From a checkpoint of a small transformer trained on Wikipedia.
Size: width 96, MLP 256 SwiGLU.
Architecture: no biases in attention or MLP, untied embeddings.
Each number is 128 + 24 x the weight over its row's rms, rounded and kept within 0 to 255. Layers, rows and columns count from 0. The size above them is the row's rms in percent of the matrix's.

# layer 3 MLP up, 256x96, rms 0.11, rows 233-255, columns 0-95
size [113  95  97 103 107  93  95 106 103 101  67 107  82 107  85  98 120  92  96 102 114  94 109]
[[147 136 116 114 115 119 119 134 108 162  87 140  95 139  92 100 120 109 124 150 139 154 120 139 163 140 128 118 141 132 100 140 116 115 164 146 156 116 157  88 145 115  81 135  80 165 114 133 179 123 107 164 141  90  83 166 151 103 143 182 144 131  98 108  96 110 147 140 100 123 107 124 113 130 100 142 125  95 183 126 147 112 138 116 135 119 126  76 134 119 103 135 154 122 173 126]
 [170 120 112 139 109 144  89 116 131 161 158 178 145 117 124 160 126 137 113 146 134 105 104  95 145 127 119 123 143 142 165 145 124 122 133 117 114 205 162 141 116 141 135  76 129 135 111  71 166 149 147 107 156 138 152 141  68 125 136 113 139 124 168 157 118 146  90 115 126 160  95  90 144 114 142 125  93 103 156 122 159 127 111 159 148 101 150 114 143 125 124 139 109 142 120 147]
 [127 105  77 132 102 157 136 129 105 140 143  95 138 125 114 112 100 119 136 108  79  89 146 120 102 120 117 152 177 139 137 160 151 158 135  94 146 104  93 115 107 107 136 140 101 117 145 124 103 133 113 130 144 129 125 164 135 157 131 130  70 153 133 131 144 107 150 134 121 124  91  91 179 168 138 110 126 186 139 134 160 109 130 113 183 162 120  92 126 162 108 116 132 149 157 110]
 [155 119 145 111 178 141 130  89 158  86 143 105 153 117 146 123 152 120 138 131 164 118 131 115 126 129 123  98 135 126  88  92 104 135 120 131 141 156 103  98 148 118 138 162 124 120 124 158 111 132 132 111 145 160 110 102 179 121 150 127 185 133 129 103 164  90  85  97 137 106 149 105 118 152 172 123 110 130 142  96 150 129  82  73 161 120 100 159 113 122 109 112 103 142 106  95]
 [102 111 154 139 134 169 129 110 138 165  77 162 113 132 108 136  86 159 138 141 135  96 102 134 164 131 124 130 133 122 147 150  95 126 145 137 105 123 136 117  96 141 113 104 130 173 133  90 127  99 105 109 133 134  79 121 159 133 146 171 137 157 130 164 143  81 180 102 128 184 110 108 150 117 131 129 135 108 131 126  69 117 145 135 144 141 151 105 148  75 153 146 147 132 154 124]
 [133  76 127 178 121 145 116 132 129 165 134 128 169 131 141 125 181 169 100 133 117 133  99 111 108 137 114 132 108 101 132 164 147 127 126 144  98 137  98  92 145 114 103 124 175 159 183  94 130 127 130 132 141 128 116 142 144 131 108 170 115  81 125 153  87 115 106 138  80 134 135  89 186 103 118 103 133 105  97  99 116 113 153 150  94 135 109 115 124 161 127 126 124 151 137 119]
 [133 162 148 108 108  99 170 115 121 112 135 119 145 198 126 183 173 135 112 113 127 125 100 118 151 172  97  89 129 145 149  98 142 170 117 155 127 141 127 120 132 162 129 140 144 129  72 152 122 118 101 109 113 143 107 121 112 128 132 119 154  94 147  97 159 159 100 142 129 173 118 122 101 129 120 143 138 132 138 134 121 139  99 114 111 174 119  95 170 135  99 113 129  99 172 149]
 [123 112 165 102 122 100 165 177 127 120  76 142 136 152 118  94 126 121  92 124 114 120 103 138 133 109 122 134  77 109 114 107 138 128 156 140 153 128 104 145 124 138 142 139 116 104 108 132 134 118 175 131 138 160  99 183 127 126 127 106 158 137 172  88 187 101 119 138 120 176 131  97 126 133 118 139  87 100 134 108 135 156  92 126 143 119 142 155 128  59 134 141 141 105 130 160]
 [157 126 110 147 116 143  80 145  97 120 128 163 151 128 115 119 112 121 173 101 146 142 122 117 176 133 147 124 139 114 111 102 147 145 150 124 137 162  92 166 159 120 144 142 145 127 130 140  89 110 114 215 157 117 171 121 112  97 162 100 120 159 143 117 103 152 111 110 125 100 162 159 139 146 154 139 128 142 121  76  87  99 131 145 123 149 140 138 104 111  94 143 111 124 141 158]
 [137  84 176 158 112 139 154 134  97 138 165 112 124 160 131 133 116 107 193 140 143 100 121 121 115 141 118 132 164 149 132 123 153 126 148 107 146 147 140 130 179 152 128 157 142 165 122 137 113  88 132 142 142 139 165 143 173 142 148 108  94 159 124 116  96 129 117 146 131 110 124 114 112 132 157 124 146 137 119 104 135  92 122 103  85 153  79  77 126 146 136 127  88 175 155 158]
 [108 110 188 164 147 154 125 163 154 145  72 141 138 139 111 142 111 133 149 144  84 128 139 121 119 125 113 141 149 146  76 114 138 149 142 159 150 132 131 101 100 147 153 148 116 109  92 133 160 106 107 126  91 125 133 160  96 117 118 136 166 102 111 114 170 111 108 120 120  85 106 165 128 122 115 138 150 169  95 126  95 140  95 111 124 115 116  91  98 123  94 146  91 104 113  91]
 [112 136 148 188 147 118 110 155 148 113  97 159 150 117 158 134 104 107 149 117 124 154 133  88 111 135 147 155 101 101 104 160 148 119 132 149  93 130 105 144 102  89  78 147  86 147 116 123 152 166 126  77 100 132 120 115 131 139 139 147 103 106 137  78 147 118 104 140 117 129 174 161 126 125 139 120 121 109 157  68 106 122 124 113 147 155 117 153 129 120 150  76 116 157 121 112]
 [ 92 130 113 123 129 121 149 107 103 117 134  91 117  98 121 151 135 134  92 132 102  97 150  99 159  96 134 166  94 138  88 130 157 118  59 127 143 175 124 148 104  87 125 112 168 141 182 127 129 130 133 127 159 167 117  94 115 117 136 147 128 136 139 169 161  93 129 118 104 148 110  98 121 143 145 132  82 124 136 155 161 109  95 127 125 104 127  92 126 110 149 162 110 133 129  90]
 [127 126  92 153 120 119 115 112 121 107 102 154  83 146 110  89 111 110 133 104 189 119 119 101 171 171 134 149 146 116 149 153 174 151 113 161 153 118 130 142 133 109 102 133 141 110 165 111 183 123 165 128  98 132 137 127 145  91 120  95 112 137 130 110 132 128 151 130 126 132 117  92 134 127 130 105 135 116  88 122 161 107 171  85 153 118 109  83 149 180 128 123 101 154  97 126]
 [153 101 123 140 112 144 156 150 152 116 180 115 167 104 157 118 196 127 142 121 148 114 132 149  87 112 118 128 135 153 114 133 119  92 136 197 121 119 140 118 106 138 118  91 145 127 124 122 103  86 110 159 130 136 153 137 116 148 155 157 154 110 115 132 121 135 143 172 141  95 109 135 156 109  91 117 177 104 134 145 115 131  94 115 106  97 166 130 162 134 123  91  96 107 155 154]
 [153 123 158 149 105  92 143 142 186 127 127 127 122 131  77 138 110 161 119 164 119 155 155  93 131 136 158 116 133 111 100 137 150 185 130 130 195  96 160 106 172 111 131  91 127 108 116  90 160 165 129 103 135 113 119 108 163 140 113 104 153 123 145 118 165 146 169 134 123 120 154  94 158 116 128 134 125 138 135  93 100 180 149 100 118 115 130 150 120 112 125 128 140 120 141 123]
 [156 125 162  96 133 131 144 110 145 134 183 104 125  88 113  99 140 157 122 120 145 140 173  92 106  65  88  73  97 163 131 110 127 139 112 121 104 168 153 150 111 165 120 130 125 117 134  95 124 161 118 143 127 138 138 133 166 167 105 135 105 126 109 114 134 127 135 102 119 101 147 143 119 112 166 170 147 123 138 168 127 150 109 172 117 130 104 122  79 131 109 134 152 126 139 156]
 [123 136 167 142 139 133 104 156 141 113 141 130  95 139  98 154 147 101 128 120  64 107 100 137  94 114 129 158 144 129 122 105 107 170 148  93  97 111 117 123 124 113  89  79 179 135 164  98 142 137  93 129 131 166 135 119 130  92 142 128 178  73 106 133 147  95 143 122 116 160 118 150 147 145 175 144 110 112 121 101 130 128 159  98 100 136 164 139 149 118 108 133  99 126 136 116]
 [123 107 144 119 151 106  66 146 126 134 135  82 141 128 115  89 106 139 122 129 148 108 184 115  79 161 168 125 139 168 145  98 138 131 113 132 140 149 133 148 109 124 174 118 134 135 156 161 160  96 155 173 117 153 103 176 108 140  92 122 129 116 160 159 138 146 124 154 146 156 120 104 135  90 150 124 134 117 144 125 106 135 110 150 103 151 115 110 132 135  80 146 170 128 141  91]
 [122 113 120 124  83 105 142 128  97 132 164 141 145 152 102 137 144 138 107 154 109  93 129 127 144  88 143 128 111 101 146 129 100 156 151 116 154 111 131 111 148 173 133 132 124 142 162 117 150 129 123 164 120 102 141 129  86 128 107 112 148 159 116 135 139  73  96 138 142 152 148 121 102 109 126 117  56 143 119 161 184 141 137 162 146 142 104  98 141 139 134 103 159  55 120 110]
 [ 98 127  73 136 122  99 113 128 114 167 140 121  88  92 118 120 115 130 109 174 133 141  93 164 101 146 109 123 134 154 105 114 136 128 160 143 103 135 174 139 109 151  91 141 147 136 170 137 146  79 151 169  83  87 120 158 113 122 122 127 133 130 144 170  84  79 139 166 132 115 120 138 115 146 121 111 119 132  95 122 128 155 143 119 150  90 114 129 140 119 154 120 110 173 163 115]
 [133 100 111 136 116 128 121 153 121 143 116 135  91 108 114 150 152 101 138 136 132  92 155 176 143 119 166 100 115 148 161 116 161 101 106 137 122  92 136 133 149 171 148 140 155  79  79 119  92 128 148 165 115  87 131 146 131 151 142 163 147 151 142 138 135  86 106  96 140 153  92 109 167 181 149 129 162 115 102 104  93 139 122 115 143 159 106 122 163 147 134 118 123 160 137 114]
 [149 171  86 118 171 119 133 127 162 151 138 106 101 163 179 172 114 116 106 138 141 119 135 108  92 126 105 154 112 135 124 148 115 147 129  96 102 130 139 116  75 134 115  86 165  95 169  89 131 134 122 134 145 152 122  99 166 116  89 147 111 135  99 118 157 127 136 141 105  99 122 110  95 141 137 117 128 160  97 140 139 155 101 138  86 126 129 125 160 154 103  97 143  88 100 114]]
# layer 3 MLP down (transposed), 256x96, rms 0.0604, rows 233-255, columns 0-95
size [112  95  99 107  97  90  95 105  98  96  70 108  97 109  99 106 106  95  99 112 111 100 108]
[[156 136  86 136  86 112 144 139 133 129  81 128 120 126 109 128 135 148 149 141 163 195 150 142 111 122  95 147  99 104 122 167 107 149 120 140 154 132 125  88 135 129 130  97 109 136 131 136 103 112 152 165 112 119 154 153 121 111  96 173  92 114  84 167 114 106 170 161 118 167 101 146 104 105  93 141  89 160 151 140 140 111 148  75 125 134 132 123 129 109 133 134  94 126 143 140]
 [ 93 141 133 113 120 127 106 106 167 132 134 132 122 138 100 157 120 110 129  92 107 133 140 175 107 142 150 124 116 108 148 134 111  88 163 117  95 119 137 130 125 105 116 101 117  79 117 117 171 189 109  92  80 137 107 127 131 118 127  94 119 113 180 188 132  97  95 122 140 129 127 139 118 107 113 131 140 109 107 119 180 119 117 110 116 132 130 147 135 166 106 178  85 120 162  99]
 [101 152 139 169 118 113 117 130 135 128 125 133 106 136 128 101 143 157 101 159 111 123 112 142 119 132 130 187  88  82 155  96 125 115 144 122 111 127 165 133 157 143 155 104 113 116 125 139  88  89 160 103 100 131 151 108 120 115 174 136 104  80 112 118 127 151 107 128 117 103 159 150 120 103 137 118 127 102 102 180 155 138 109  73 139 134 133 155 127  91 174 153 157 102 166 133]
 [133 126 113 147 124 130 109 111 160 150  95 137 114 102 151  70  87 119 100 126 146 132 143 173 136  89  85 145 165  82 123 111 126 165 131 153 126 121 128 117  92 130 112  98  83 127 139 137 115 158  90 135 120 136 145 108 116 143 128 148  82 102 113 125 113 154 138 117 102  83 128 143 108 126  93 171 120 104 104 146  90 111 120 122 167 101 123 105 113 133  90 109  85 104 169 135]
 [143 136 131 129 125  94 178 113 111 139 181  96 116 144 133 145 133 145 186 142 125 116  95  93  95 113 129 122 124 145 126 111 111 151 144  80 153 139 109 123 144  89 124  98 147  86 128 168 114 178 161 143 111 118 143 129 116 123 115 107 149 100 178 134 118  99 117 114 168  80 121 121  99  96 140  97 137 118 110 133  98 143 164  83 134 116 130 133 104 137  76 122 145 131 121 152]
 [132  68 118 131 135 104 131 132 127 118 105 131 128 119 101  99 140 109 125 157 105 128 109 142 140 161 101 108 128 165  92 136 130 118 115 144 109 132 135 127 142 151 147 138 127 151  96  95 100 110  92 126 172  75 188  99 145 142 131 177 100 113 141 128 113 178 146 121 113 144 153  96 182 145 145 131 125 104 110 107 122 110 152 146 145  90 103 147 130 154 147 123 117 176 126  75]
 [124 122 163 150 134 111  99 134 122 112 158 134 121  76  85 133 145 122 157 191 101 117  93 112  97 138 111 159 109 132 138 107 141  89 102 149 120  92 133 105 147 147 142 132 157 130 156 158 151 113 140 167 124 108 144 112 135 162 116 140  97 109  97 131 122 112 104 132 151 163 168 138 159  92 125 119 117 113 129 137 119 131  94 108 109 122 136  99 115  85 140 176 177 138  72 151]
 [144 151 112 141  97 164 164 122 141 129 119 145 109 117 154 126 102 148 130 101  83  57 138 132 118 144  97 103 141 100 136 143 100 109 121  98 108 100 132 148 146 111 144 123 119 138 116 159 180 127 115 120  58 150 150  93 116 113 118 115 107 130 138 144 144 119  82 145 175  72 129 120 143 108 134 128 107 142 142 108 133 118  99 113 100 100 127 120 165 123 135 133 187 100 152 128]
 [110 137 136 118 170 118 161 108 164 129 102 137  70  94 105 135  96 143 102 103 128 133 136 140  94 117 118 122 145 127 158 153 166 143 140  66 131 115 138 151  90 167 109  94 122 137  86 147 125 133 128 113 113 152 128  85 111 125  76 155 120 111 108 109 101 160 159 166 132 119 107 156 111 119 159 146 130 133 109 167 134 112 152 118 142 111 109 143 116 158 176  94  96 106 120 120]
 [158 122 177 103 114 152 100  99 123 114  82 108 121 151  98 135 166  92 149 118 119 124 139 142 122 130 126 144 116 144 144 154  77 139 116 133 131 136 104 118 132 159 144 144 124 130 123 122 126 139 125 147 134 104  67 125 142 163 128 148 125 200 143 164 133 141 105 106  66 143  92 131 110 122 112 124 128 153 118 174 103 118 148 159 105 125 146 107 131 175 109 147 140 170 165 160]
 [123 133 128 129 125 126 106 141 155 133 192 118 129 127 159 180 107 131 146 157 146 108 166 115 128 122 122 183  98 117 161 161 116 129 100 115 159 149 144 122  99 177 103 108 126  73 126 135 112 118 114  99 144 146  87 139 144 140  85 123 174  82 148 129 124 105 108 126  81 114 106 146 121 116  94 172 131 131  91 126 143 157 155 103 149 148 156 132 157 135 135 145 137 125 105 140]
 [139 124 124 120 172 141 120 132  97 125 123 119 104 125 139 125 111  98 130  92 118 103 139 112 146  78 141  87 137 143 171 173 148 147 179 116  73 157 150 128 106  73 143 148 159 150 102 141 121  96 141 125 102 133 118 162 157 108 123  97 150 126 104  86 156 127 147 173 169 127 130 109 138 104 154 121 127 156  89 111 138 133 121 165 130 132 164 155 131  84 118 148 139 115 101 134]
 [129 117 156 157 130 126 125 102 108 139 187 125 115 113 151 118 133 155 144 105 134  84 152 138  90 149 119 157 144  98 129 155 174 170 125 151 143 114 133 144 127 109 119 115  73 149 131 198  98 150 157 151 130 165 107 120  97  97 108 111 126  94  95 144  99 140 104 146  96 122  92 140 153 141 161 141 118 135 116  93 147 148 144 146 117 110 106 129 141 129 139 117 129  81 152  89]
 [152  96  87 134 147 148 129 137 179 111 137 124 118 112 143 137  85  89 162 106 127 135 166 145  89 153 129  85 141 134 144 106  83 155 142 151 115 128 115 126 122 167 145 112  90  74 126 145 141  96 141 159 132 139 119 121 110 150 129 108  85 139 118 133 130 134 122 131 156 132 178 118 126 166 131 171 154 135 145 124 120 130 123 128 168 119 171 132 132 121 178 115 156  88  79 146]
 [102 148 132 126 136 133 117 127 117 141  89 105 139 123  97 144 152 107 141 146  90 104  85 105 143 116 134 158 134 170 106 116 121 128 171 131 146 124 150 147 150  89 114 108 127 141 123 110 148 144 150  82 165 102 162 141 109 110 106 109 128 134  93 115 128 166  94 158 114 117 149  79 114 143 145 106  99 130  78 114 130 102  93 143 125 157 115  87  97 146 178  98 157 151 165 164]
 [162 169 111 123 112  80  98  93 155 155 193 152 104 128 120 142 117 126 107 153  96 117 150 140 150 105 126 119 118 140 123 124 141 131 168 133 117 129 105 110 130 176 125 153 109 145 164 161 141 104 135  98 124 148 110 171 179 135 160  94  97 156 126 105 128  93 100 105 171 143 105 103 109 155 132 126  97 132 135 130 117 110 113 104 133 168 159 137 157 109 140 127 170 126 130  96]
 [109 130 130 134 103 141 139 141 119 139 119 115 116 157 118 114 102 131 107 163 100 107  90 116 145 180 140 125 166 151 127 145 112 106 131  96 136 108 138 132 122  81 105 141  93 129 110  90 136 139 168 103 107 131 150 115 102 100 209 115  99 120 148 131 101 123 126 158  89 118 170 126 176 109 114 112 113  97 120  82 110 133 166 144 139 114  96 147 133 181 126 139 128 115 169 120]
 [101 105 146 132 121 147 157 106 136 115 159 138 126 169 158 123 143 105 112 139 127 162 124 119  98 152 104 149 177  99 112 122 108 121 137 131 139 179 170 153 111 152 112 157 136 141 122 120 102 118  63 133 131 131  83 137 158 150 119 108 113 146  65 128 136 113 105 157 143 124  95 102 120 184 123 116 128  98 107 134  89 103 123 144 144 102 154 125 104 113 182 170 129 128 137 123]
 [123 113 151 127 111 150 163 130 113 124 152 120 132 116 138  82 170 150  91 114 153  96 138 130 110 133  93  92 125 130  93 125 145 121 108 126 137 112 121 117 126 151 100 121  90 148 159  71 163 163 127 116 121 104 122 156 169 127 113 159 122 111  90 124 151 109 145 165  75 134 130 150  90  95 132 111 129 143 121 160 137 152 115  85 169 116 157 164 171 116 145 130  84 124 155 103]
 [120  98 172 111 122 121 149 122 136 135 143 170 152 105 154 116 114 143 117 147 112 122 111 130 107 151  68  98 105 140 142 138 154 173 128 109 156 139 150 171 152 151 161 153 127 131 157 117 124 116 148 134 159 145 118 123  81 152 117 128 177 147 106 151  91 140 165 150 118 127 123 130 165 140  98  80 133  78 140 115 118 168 143 155  81 123 114 122 145 184 112 141 149 122 113 128]
 [131 123 103 143  83 141 120  94 109 130 178 169 121 142 104 127 120 127 124 120 140 100  77 107 120  87 125 118  93 119 123  60 127 164 127 124 164 192 110 120 106 143 136 136 124 104 121 167 103  87 133 133 103 162  90 143 117 105 162 138 137 141 100 166 104 108 120 164 115 114 118 103 104 142 134 134 129  86 144 113 130 146 141  90 124 127 171 139 159 133 132  92 125 129 142 105]
 [135 134 117 120 148 115 148 125 112 129 127 141 147 141 142 168  65 135 128 113 118 124 137 127 107 118 119 130 139  85 154 139 116 154  93 130 141 128 133 110 133  98 133  99  93 122 110 183 109  83  96 146 138 167  89 140 122 137 164 114 134 126 103 158 157 127 151 149 176 135 138 119  44 127 137  94  89 147 155 110 109  91 105  94 139 125  86 132 139 163 135 124 116  87 112 136]
 [142 144  90 146 110 148 128 101 158 164 138 114 125 160 134 117 158 117 163 152 123 159 167 162 184 136 135 149 115 102 105 143  96 105 157 102 166 117 151 137 131 124 158 164 163 125  84 140 169 150  94 105 139 159 119 165 130 131 101 113  83  96 146 137 104 142  86  91 116 149 153 121 122 132 130 143 113 153 139  89 107 125 129  89  86 106 151 143 134 130 119 147 116 136 157 136]]
# layer 3 MLP gate, 256x96, rms 0.118, rows 234-255, columns 0-95
size [100  99 105  98  90  87 110  97  95  70 112  91 109 100 103 106  95 103  98 117  95 108]
[[147 168 138 142  97  94 125 114 147 115 167 125 125 109 145 164 136 114 117  94 104 148 117 153 111 132 144 109 121 124 110 150 148 136  98 120  72 135 101 119 129 167 100 142 124 116 118 114 167 120 173 108 151 147 142 139  79 135 104 120 109 144 160 159  95 112 132 174 115 135 116 112 135 104 158 151 170 138 164 125 155 143  97 158  57 126 130 112 114 139 131 160 134  83  97 151]
 [124 136 158  96 144 117 166 129 112 143 121 143 133 167 145 142 148 125 136 128 151 109 121  96 145 167 157 107 109 132 175  92 135 133 126 134 108 129 186 128 113 116 165 161 162 104  99  96 154 142 173 133 107 124 139 126 146 140 117 150 159 108 143 119 124 167 119 134 129 109 141 147 132 194 162 148 122  76  84 103  96 151 117 126 125  76  88 139  99 119 138 149 123 124 123  92]
 [117  86 140 121 160 159 136 141 125 104 112 115 144 104 142 118 119 106 130 119 160 141 150  98 121 119  75 114 181 134 111 135 106 156 138 156 146 143 106 117 113 118 102 122 164 102  95 119 136 123 113  95 118  71 139 166 148 134 153 115 109 124 163 107 115 172  71 130 150 141 125 128 102 135 127 153 181 122 121 103 187 166 107  93 131 147 128 176 151 145 116 128 109 150 113 135]
 [156 120 106 137 119 124 153 104 157 141 171 121 130 160 140 125 165 130 115 135 104 128 127 148 105 162 124 115 124 187  95 151 148 139  91 100 153 158 156 106 174 136 162 114 146 121 123 153 170 121 135 161 159 161 156 137 129 117  74 136 144 124 130 108 120 135 122 101 121  76 169 138  96 119 146  95 105 129 141 147 171 148 163 129 123 111 109 173 164 136 120 129 129 156  99 161]
 [148 134 110 125 112 151 164 142 161 148 130 104 129 149 123 139 113 141 131 135 111 171 163 135 165 118 143 109 142 125 126 141 137 150  94 121 114 122 143 113 181 145  95 124 103 141 143 124 144 117 128 137 137  97 147 120 122  71 143 115  34  99 139 138  83 101 120 104 115 143 167  94 165 156 153 110 140 127 121  90 100 123 101 129 145 121 180 113 170 123  93 134 145 126 156 119]
 [ 82 155 120 167 122 101 102 146 141 129 145 130 129  65 123 133 140 105 182 119 100 149 145 115 119 148  81 154 105 103 117 116 135 149  94 143 127 139 117 145 120 147 136 140 171 113 128 110 180 136 112 119 120  85 127 124 136 151 139 113 149 142  84 142  78 165 124 170  95 129 152 146 121 119 103 106  93 120 105 137 136 151 161 126 150 175 114  95 127 136 135 142 174 135 109  95]
 [152 121 114  90 160 127 117 122 134 166 104 161 153 136 146 114 116 119 117 147 137 133  76 148 150 124 108 165  86 121 118 132 128 132 140 126 139 152 100 140 160 104 117 129 205 106 111 110 132 123 160 141  91 136 111 119 123 113 143 138 114 100 146 146  87 155 128 125  73 150 121 114 178 183 133  92 128 129 137 139 109 202 110 116 136 112 119 115 126 125 122 134  70 124 126 118]
 [126 148 104 162 182 121 138 143 136 110 149 145 177  84 111 132 103 167 113 149 168 140 153 114 164 109 103 143 105 150  91 151 144 107 141 113 123 160 104 151 161 152 143 132 120  76 139 144 138 106 126 110 134  91 127 123 110 125 132 158 105 116 137 127 149 155 137 128 141 138 111 110 139 176 100 164 116 171  95 117  96 128 125 110 138 149 159 174 107 105 122 145 167 177 106 136]
 [146 133 131 105 155 123 141 110 115 139 139 100 116 165 140 133 146 115 122 125 115 116 142 173 150 111  91  88 116  93 152  97 102 117 167 117  76 110 141 127  96 174 130 139 145 101 116 116 118 138 133 147 115 151 110 164 137 129 199 119 157  83 122  84 104 176 126 131 127 147 106 135 152 125 115 131 155 111 118  67 133 172 159 102 104 126 134 124 101 133 122 109 140 160 136 165]
 [145 151  91 100 109  89 113 113  79 129 183 101  77 121 181 144 105 160  97  92 126 126 102 105 131 147 149 101 109  96 142 145 125 121 129  99 116 107 148  98 148 128 109 126 142 139 154 101 118 145 151 133  99 139 111  91 119 123 138 172  79 154 148 138 113 143 144 121 125 157 120 103 138 141 140 144  89 121 131 133 149  84 157 149 137 138  98 173 151 160 136  99 145 112 147 147]
 [141 108 133 120 160 146 132 105  63 154 168 121 127 143 121 126 146 102 103 113 142 128 132 149 176 154 163 162 154 165 134  96 138 157 132 122 123 114 142 117 136 142 108 161 149 127 151 174 109  85 134 150 158 122 133 137 112 129 125 107  90 101 122 145 149 142 118 132 112 127  99 124 116  96  82 132 109  71  98 164 130 122 138 170 153 142 100 104 179 144 147 155  94 141 140  92]
 [145 155 156 118 141 124 104 125 142 124 149 165 128 119 149 114 110 160 170 105 153 159 122 147  95 143  95 126 137 123 137 160 135 136 171 128  94 105 137  93 142 137 156 160 123  96  79 132 132 115 107 110 160  92 152 205 117 139 163 128 101 135 118 101  93 116 134 122 138  86 128 178 130 130 117 140 147 119 126 100  95 158 166 149 162 123 107 147 171 156 114 118 141 101 131 137]
 [ 99 156 124 117 124  86 167 138 119 137 109 142 143 144 114  72 129 114 147 129 154 135 127 134 141 116 161 132 102 165 154 128 115 154 148 171 116 126 150 118 130 129  99 112 130 162 149  98 132  80 174 128  85 140 128 127 147 143 152 109 153 114 138  88 115 134 148 123 111 105 131 114 137 106  87 118 146 133 126 125 144  91 107  98 170 125 102 172 107 193  72 127  98 148 104 101]
 [155  67 146 172 106 147 111 112 176 171 153 148 126 108 158 138 141 137 137 101 124 108 156 120  80 153 156 113 118 100 117 126 119 111 130 158 108 118 118 127  91 148 112 133 119 127 164 158 116 101 153 136 122 172 102 132 151 151 144 142 135 112 119  97 110 120 163 159 125 118 105 147 144 130 123 142 172  98 145 175 126 142 109 123 166  92 158 193 153 148 114 121 112 104 140 117]
 [133 173 123 112 122 132 149  96 183 183 154 128 161 120  83 146 115 162 117 132 153 132 140 127 145 114 189 120 113 126 110 101  77 116 142 164 186  94 145 106 107 159 144 111  88 106 108 147 107 145 162 133 158 140 129 130 147 151 139 127 145 155  97 116 164 104 128 122 131 148 131 150 127 110 133 139 158 126 109 160 127 124 113 103 116 104 115 126 176  95 152 158 141 140 150 123]
 [116  85 101 148 160 121 122  57 149 131 142 162 172 106 110 140 158 125 109 103 143 140 138 104 123 152  99 131 117 127 118 126 117 116 130 126 117 134 166  98 140 153 120 110 101 107 119 122  93 123 124 161 129 120 152 133 141 131 132 134 179 135  77 117  88 134 136 121 209 117 116 143 132 157 118 106 128  74 167 105 147 133 146 109 108 142 107 105 152 158 111 106 153  98 103 151]
 [140 145 147 118 119 132  97 147 127 131 102 118 107 118 145 109 137 118 139  82  89 143 171  90 137 111 156 150 119  89 125 128 128 105 124 148  86 160 131 132  81  75 116 109 113 164 103 138 124 118 122 126 121 141 152 140 141  94 143 139 134 119 111 101 113 136 171 139 111  71 119 164 119  97 125 151 146 154 124 126 151 127 175 103  89 128 144  83  87  81  97 125 156 151 150  92]
 [115 153 157 150 133 126 112  95 126  96 142 124 139 137 135 134 178 121 140 130 122 183  96 163 133 164 161 202 124 119  91 104 136 136 136 133 120 147  98 132 116 108 135 126 138 147 154  81 135 141 128 102  70 145 146  99  73 147 111  88  93 102 118 119 104 132 137 154 130 100 143 137  77 131 150 137 150 116  69 129 157 161 130 145 130 142 133 130 109 109 122 119 139 129 105 144]
 [111 117 130 121 107  86 157 105  94 132 148 144  96  79 155 128 132 176 119 162 121 180 112 123 168 145 102 102 134 167 132 135 115 105 128 137 169 146 124 123 138 144 199 148 131 120 109 115 126 142 108 166 142 140 103 152 111 137 134 152 148 127 120 139  94 175 145 130  94 113 174 129 105 128 108  96 102  97 147 128 121 132 131 139  96 118 148 135 130 145 152  97 186 120 118 165]
 [141 179 129 112 152 161 127  92 150 100 158 149  93 122 173 149 143  93 103  89 141 123 149 110 136 163 129 180 137 139 159 110 134 139 114 139  86  72 135 135 103 174 126 131 158 130 117 124 127 127 129 130 147 114 147 135 116  88 134 113 162 130 161 143 110 157 150 131  82 115  76 176 153 166 116 148 105 126 145 114 120 135 152 138 120 101 119 144 131 106  88 128 153 135 128 159]
 [174 141 130 166 123 142 148 102 133 108 112 172 135 127 161 141  67 157 109 112  96 145 145 132  89 145 119 135 145 159 103 162 104 153 144 115 133  83 119 140 120 111 143 148 139 123 103 173 166 113 158 149 157 123 122 119 108 138 107 125 108 118 116  74  93 110 138 179 144 112 152  98 118 133  94 150 101 126 126 161 144 146 126  94 135  90 151 101 167 111 154 154 146 132 119 108]
 [124 173 154 122  94 136 172 140 104 117 112 123 117 127 122 112  93 164 128 143  86 149  96 103 137 155 114 113 127 134 145 137 140 146 140 162 124 143 144  97  95 128 147 130 166 158 142 110 130 156 132 104  97 133 129  99 103 107 185 107 123 126 189 158 101 137 187 149  99 131 140 148 113  91  78 104 114 117  88 156  92 120 151 127 139 116 141 120 103 120  98 162 113 117 110 131]]